{
  "n_layer": 20,
  "d_model": 128,
  "n_head": 2,
  "n_kv_head": 1,
  "head_dim": 64,
  "d_mlp": 320,
  "vocab_size": 6910,
  "activation": "swiglu",
  "norm": "rmsnorm",
  "norm_place": "pre",
  "norm_eps": 1e-05,
  "positions": "rope",
  "rope_base": 10000.0,
  "rope_fraction": 1.0,
  "qk_norm": false,
  "attn_scale": 0.125,
  "bias": "qkv",
  "tie_embeddings": true,
  "parallel_block": false,
  "init": "uniform",
  "init_std_qkv": 0.0493,
  "init_std_o": 0.0613,
  "init_std_up": 0.0706,
  "init_std_down": 0.0706,
  "optimizer": "muon_hyperball",
  "lr": 0.00646,
  "beta1": 0.95,
  "weight_decay": 0.0,
  "lr_head": 0.01,
  "grad_clip": 0.5,
  "warmup_steps": 200,
  "schedule": "wsd",
  "decay_fraction": 1.0,
  "decay_shape": "linear",
  "final_lr_fraction": 0.05,
  "batch_tokens": 32768,
  "seq_len": 1024,
  "doc_mask": true,
  "train_tokens": 159800000,
  "steps": 4877,
  "dataset": "wikipedia_en"
}
Each number is 128 + 32 x the weight over its row's rms, rounded and kept within 0 to 255. Layers, rows and columns count from 0. Numbers have three digits each. The size before them is the row's rms in percent of the matrix's.

# up: layer 16 MLP up, 320x128, rms 0.0705, rows 68-84, columns 0-127
# down: layer 16 MLP down (transposed), 320x128, rms 0.0705, rows 68-83, columns 0-127
# gate: layer 16 MLP gate, 320x128, rms 0.0705, rows 69-84, columns 0-127
up68 096:156089128138119075112162114078181141094135105134213188080075078132133138139125175124118167160152123128184093163113150164039156117127138105120085092130131134128157133107134145124156148098122145124131090134077158058135111170116101151088070132119085125114115120113159088121182116099144177143073182105084113132189117050155150121100132087114153138116095130136146124183173131166183078103112
down68 105:107134085172161132118210168143129122154137112161115081111161144111159124083116118144196144165140115110137119101136146097119159101155088151090146077127139123111118129160130094133187156163115161164155120046200095125124084123084109110163110125117056149101095137109115154117058139125145118099177134114045148075138113115150165117179134166146155101096130057166148182133162094079171188095130
gate69 109:170129102113110091074139154096163153116145102083070075084120143105153125087104170068177157154177121107129183079132111069184098130118143087147140148176138126120106070131114172154159099129159078156140119123146124143076156078163142169150152081088204168137131117144143099104124125111126092096159072151089172182140155105089128173112147171108127122152101155085201091108143093119127109171161
up69 103:154106099157114143110109133153117139148144075128171092056089142152079137102152125100128118115166075161177186164182201080079056117115127177131171067131125151163101080075144122132136113148151102098113120076127121155142146212092135125138204150160154090087140114101101130169103106114175154165076109120128093068167162111130133116114131141104099160074132075120112098140128156135141152171108
down69 104:163099123071152052160129161098147071104105138088078166073163154118141127144164182146166115116112147137110171111090158144144094172076139117108155125135080086117160184155150133116151152088114113130176160242144127107129148101113144107117177104083135112117124117138068150095133144152117115153159167169064100105055164135147097137111101117186174128151102121102092115174169104129080116084133
gate70 098:124130054117154144103119133091122202123090076146128115187124146078109089141171129183169116125111098116129147090136193170088131161176137096091126103090075175130128075142158118080161159112142138145105181079119122138127198084136106124151111157072140102179147143175101082107089117119169122171160095120098111172125121117143129144109089116173114099165121159170132171101170189207129099123155
up70 105:072125134174174181182154104109097165087125172156153098099131143060124138130146087126119125142146158162132164124162118051170152154152144133158103118117091124162101188149150113092115161130095167177138130078175147153112134113166135114088138146136119118089131091091201103123154155133098100160055045124126190154122174164085105167144153159146178140137125155113128057094108094101072160106145
down70 103:092092118103145127105104109098140116101103131135143185185099125117119101065105103110138152095104115134183151069106109073171142079049094176106167147079141062172109188106142109150151121161149120175126137106165129125138129146044125151111106180182103097132127115132094104175118142182100134078145147139028125113104098126150162129155071163122140173118133155107100104137128130116166051114116
gate71 100:122086147106143117118177145171138127193152058110090136164106141098152142174096188111123111137119114140145089089105156048099106150144116140124094137098080176191094071117096158078098134110133081137093077122107142122143118129147131080160165115094180099056141168152106151150178096104130121135190108124081104056106165153135110080065109095091134084164121150116151140147111187147160157112119
up71 099:143157106151116168130139149071192076158092129115115134111105070191150180149074116122098081157126139120157024150153064119132131146100086131129149124167157134102077105135135085093120195111158096118104115159142138101159156091134186078118142134167091113102169206118125111123078090142164145135162112102106114150133112185156116136164163102113050135157163124112157144187099135156117137097170
down71 104:084103151185102125192145109107091096097129127132182148119162175181140142085179126099153143147129067160121174138201114148107149166134134089142159135064170171136116136168131121143136138163146082098166104169144126102090150123155177105121086081137082115155088141070085081114110168207107123073101166163132147128150114171080122099132184105150074123124090151167112165161136143107118171132178
gate72 100:105129160096117130125109114086138162120106134120107140180125125147132053090154148134068155149123175115098170133211148106144186162077100131141140111112116149059152122088136108182126130151114185086136086156099090154133103137070177223154109122106124126144143179164120074161067145142170118141099107075074084154100154142096104174093149150096180147130191143150129140172147089149127138138097
up72 089:134133129135116073141140173176126106139061125146131107151097109133097146137108161129154092050183161081050118118115177128194136104102151097128194114132098118094077143166149151136132150159159112138166130129099215102138135053097066120146145051162166094119121070150120202144134185161138127133133136169155134069152152125142171163171101123126116092139153116120108129121140141120122057122121
down72 102:175143068106164120117094085049160121126091103102093124170118115142115156131148129178130079194150114132167164174130110108143103185071108133135152110144112168140141131100123159173107150161123142079126153133153114185160146173107024173113086164162086142135110190151119077145076072162152123114099107104120120115118104188100128107047137182124181125084112162142129123164143108136138109106121
gate73 100:221164157158127083163109165160187153099117139180094118183145091135145136130126136124160098120142080127134108140059119126134087123164176178113136091142120044133137064131125120146141125107103108163129088136095184134118064149139137108125127120185168143119096137117167089130150137148118126158177142131121156095093191176109120132057119082075055167095127149106122173128154081084082094149113
up73 102:185123137116129071216176116107119122077154113131104116119199164104164100071111159218122127158166114126095111149092121157121165128124185108094102158140058129096112094134126168108118182125116132121078126121131187147144118096153083087120097140146093123122119155119078165186133141146122194134170094110161146128084085051148076112106091136114152095096180133191131101106124111134116130151160
down73 094:150075121133107105169183141148132126206131111097064166108122102115155121143097083116188177137157127181126118152083153107113114084085133064162149103107153114110117132104119074113127140143063152099133097106150149144116116086215197119112171128148109124142098096086175126128149116147179160080145111114120090166155123125143105118195086115122107109147130132098085101153075162218141175185135
gate74 112:113131104158177119145122116172081106112154126209113179168172183170100133086135092119080134145126192111103167109102135104096068079137121129091141090143108084117120115153176114129144157077176116111147141126175142183114150201139193104170153131128082115109092162159177179169138092121150108135098073164110075104127128151171094105100169086148041161134124102133142137138114149134124170163136
up74 102:167105166071124129111157124052154093127089148156116122082116108137122114081156132120178104086135115137157170139102164151112197117144195073145164170125135177155152152150152147129127156084115069112156153178116128178184184108107110122189145161112107120129105158155046133132126113097135103180172119140140151118109133096163046155079117152166104146111205165145111089112147094123113073142095
down74 099:069132131169157122174110174081080165146156134124127137192073129150148126121079108085066158119121119107121155086053155106083083093140143137118147167143087097146173165124157209123070147164138156156130140129132185071145104092157095135101115095152113129144144118136187099080112149123105096131076163116066115122121115110145117141114219168136125136134107158183137129172174121171146084171113
gate75 097:217162082107142116142166115151149156101118146108095128116159124184085146159116141167150102135141146119084102125145082087086117134196118166147098131114083135111132200168153060137142165107109107095103151117129141115140139147188105047062075102167088168121157151142116130153149112090145076160111129111108150142114088147139133181127099123115187184151118141089119119088123184036116096087119
up75 098:167083107110142130127071134115133149080126105132106184153127117086152179153130163143090108139140116154148098151141186135143069171162102127133178130079095160186045183147097085149110152148142069082111145090108182111124116123205090091156137131118104168088118093194061121152111092111145053134131146142105103077112119143154140166136105130137149113202130144141135141167114179144121095109072
down75 098:141088136189182147172128081136124144163116079094212111159124141185140154122103129087164127167155158134124112087140179147083144148071115107182151118166151083078141105100112092156139101196069126143046110096148148181139126130113187102136132102109198089135117129086100095122089202123151129085098145123113127119154166118069058143121135129109130115184100136108116146156091118163124136152114
gate76 095:194142117108098102155166139130156212087122149106079113134104107086160172153135070151128140100183108141170148113056107139126135227128130113092142170097105136120128139098133126129122107111121100127108104135139085127169134128088101142137130129071159145195192120153123159068059112109097184154152158087150154138119157100084128137077086103156091127103118066136113192172105116146130127079179
up76 086:127120171188147107109140084172078139144104141114209131178163140129130139163145076076141114047150134119129182083095131124098140060132103091191148099095135100125110107102099150147136018107186146089097083118155126119139126148138147118098115129157081089149090182146107160126157156128160126132158170162134098133120105106141169112156149104180129131086103174077154173130135149078071120154102
down76 098:131119138090148135080124108169193149090109173071122123189124109146121127103175110154137057174086149152097121139131166166137187166127154146122122102123142173121124104123113153136146059181127091198139177135095159140161103113129088068146143102142123053162131112167155078114196097040123128103123074093130135126127080117145066141092122129055091131074112110136110153157129127126120106127163
gate77 103:158069171150158149094164108206082116174079162119064158129117152120204136140162177116163104105163158111174071116128105097089131102103114128166119106151065073102139085155126172125128082147074117083095140122076127154115112136112100144084142118132140125110130150140109140189183074175107117131119078118098123117106120140110123116125066114113155181116083153178115075064116117153185150135095
up77 100:162114114125091083070172116161126134130134094124082138083211089075110099166152127131124135124160090095174124052136197122078166175148135121114100145106116093090103131068143058075168108152140082154135064098137154114134174046131122107170072110135118164108100123081093111103105139115135122139109137143083162152160166180084152151138087128138132110148200120116117111127125133112182127161156
down77 093:141134167126055139171091133160087159112138082093151024202098145113078175129100124094128098129121176091097107138197151118106121122160153134165174143143172152138137107059119083121142160132157134135133164097154113077178134179057109177143158143139148124131146141165102126092122130135196099122119126095138131164148142165120070158147104111121138153126171120144153182190134187087136089159141
gate78 100:111117084123145087105197117121134164069184138115147161193161115181150161121214121145129130134172092123127168150128140057120154124155148164128124092102156107092112184119152116137112118121154182124136155088158125089094131092084146142125113055129140127083094109091082128098133137100123085119146136119062130181058132114173067108111101148094168129116092158163104136202149136056174112117126
up78 101:068089143082204104123099097161131140118084153174156151132167116120141159090142211166162189144189132152106087109131168194122111105141149170128127079089143150149138101110166147086120117102163156153112119143127112057162130102167127166112197204102123138146106114126196165144071100152111140098139129128104137085152093116136202110133097163112141155108084120117098100170103084088157142122141
down78 104:153096114178118144064159079101145142113155171038124173161149111127102099185145170111186161097062147152146121139165121133158167116095125097098101124097093130134104139129136088165120136128084154113174142122101090092139164140107156119149096095144139122137057089091134141118162152200134167136203129133163170143139099145069120170119089091142146147057106097159056136137136141102074080138159
gate79 099:104066143162127176068189124117106126187082101124128086161144166146140186097139129100128146107159150148155106113107163131142117132140089158136123089113110103121118055124120165092161156133166087117189167080212103151133139127086155156125100097169141139171163140151112119130162105117125054095159162116156147186131171111085064116133173145179077111117184093113126104167109089107144145149203
up79 091:118188172120135098192145115112136134131171112157164173109144068122116080142178098086112069049160171129087124114127125087182136075108161136156156126086163072087167160138153105124145127130116145134104084164102133177167100154173128124189164076126107135110078146159112169095142135160196089168166131144109126126173067145105126167120132117165150149081107181164118114137153153105179172160128
down79 102:180085134081124146124190110124151166134117101102149080134143108141114120123130137134143052151161128110137138111173117133132116167102123151146105171120086122106121099113108107107122155172111090099147131147135098145187131115143126161076124167074145125057125091181167149089135165166127144161201148183000184094135161166145066108145134094134109161154136097085146167112135118138068188148155
gate80 095:107166153148118109119114191133128100139103118164130112167080138150102116144109157154143061197083118118177116100147072093174173135040091156163137161122133110077124150171173048161105193126089137089172119106114100124155157106186117102170115144133090145126142152121155135105048155113130178121111146172121158115089082147156158172115109097128181166135091084086101135107184116124114110115162
up80 096:128083112104141160136145083226122077194145077143093131096102114089144129095124157151154165170087135189156124111154135131156095174083142113120124163071126110164154167153166075146096067147105116140117121124134108126214108082162110110195174114159131109110142182126175140188121182111085100133163137139116117151136119120072113105114164121115141159077117095110085077130163062102130114126156
down80 097:064103150064125154123106113064152126064131166155078133108095162098146118148156161123110123096113163190139088133149155179129119122129195112113176149101209139205146163146121121118144094102173085147124143188120157147085113078115104099127126066157139107110155131118093122125154140074118128083173079125177066135164146114125151085102154141113053121131125172132115091141071089130105105118083
gate81 108:047105134080165158135135112124144160080070134135136139121131120126147161085110132099198145086125113136099118123078145157125185068085124125096136077144087107090152117134153105121080121096124109120153113171083093161104094157134070198128174126188110121112099200135140106164095139206115186137106184157150136137072165134088161170091158170124152126149133128131209100113124107080131111127105
up81 102:151185182144097066162072155097165143211116160137109046072198106146157128152095192191094132169116142148140138110146120150144174180157122169102096150119129133122120153099145102172131141128105131155042175096145137128113163131159125099132136093179092126137094038134136092086117100107176105098125103120122137061091135122135104103116128098115149134114120165148163123120162080110145165103131
down81 103:095103137089117111124109069133116133206098130141106113131151148101162147081079132105148142135132139147169134105115160128124123119093124171124167172132105145088164147095111191105136089072165147094126116112113163148095117131204094162152056083143144094141133092147087069129163174093157168136132127133148175095102069157104123133209189118138071155093108117130182112072051131179146132171105
gate82 101:171142111076145051177125131127147096150128095100108151170134111163116076118149081107128061129198102112178135106114108139141202121096182126120136130167145141111168138145103057140103167130139155064138069149149100079112087093082083147131150052161146126140116145187153120098146121166162143158199121082097107106147113134130144098094129093177155105157139075173126111158088099164133103143159
up82 102:116083068148088111115144135161104141128127131104083076181094050142155193070165135182155144114160142151068179188104121114097108115146108134129081083151164148106138146053091133073137136163095127084152094130120122146132133144109114143137122169121125147118129172153140101131128108190124154175145195115142146146140155195153114166182088155101184045115187129091151107128118140131113131091091
down82 099:155092106174195108051121134119120066081109122121165130076179117104122141130177175123107189110104093146176100127191144131142128092070119132074108199140101155103104142164140104123098104106119067168123177152137073132080134106058152097180152109141147144103076118097115127165127132133131147120098068126183125160115125151092144179125108124164093166137123121162094159145124128040098139137153
gate83 098:141141133137147129109101188172099183128167154107134180122100145171151136178132138125068176113122158164103112093163134096131157170115171100158134140119169161119093155187081149108141112087116137129108152108109107168136180130166099140126174116159094147111190113133164117116145203153151137198110074092104132133210134131194144085092166064099116123144157191078122088168104125066121111114092
up83 099:121179091169077122139072115140115138103067141115137116139171150172083151162121133146145185117150167131077108122080154213153111093169174108163198184135103162128166122101143118190120142112136080071125145113088062100105133119131147111112123144135098037048120119148108145125171106172129157132188136153154144130086099083155082141094125105152112158126103128152109111172110119133129102114195
down83 089:128172171097148057121131120165146140105110113147250084144137129135111133141077118071202170121129127074088132164063110126142147143080085151180110110120167088120143091122134130156123107157145110140113138106115149118134106104155186107112106093077144075147106147089098127097106076157080102102102157126111167086112117157145133208149178151109103144161090155090175133093185143132132087123166
gate84 103:129107124207107114106124173141142083156093082097119210138147135098166143123077076134146109162100084153135072136103093149118083116083067104092149119083132113161090160131078159130115060086093101164088155150111136130138146094114089106086150156165102037154076090149115082174183127114153092097139099149129125142172111150152088163108123082133115131176124136137109146143052133130113128160167
up84 102:104152101081082181100188190108162113150129084161154081142163099157119113152164167165133133079102099139139107158170086110133123100144115105174179134149122143207120123100078121149078142088115084135166116071066137139121136140154167117110126112101164135126100145113102093072137116094204139191138124099113159199099110133132128122147103129156163116143086071079177125075193162117146084147105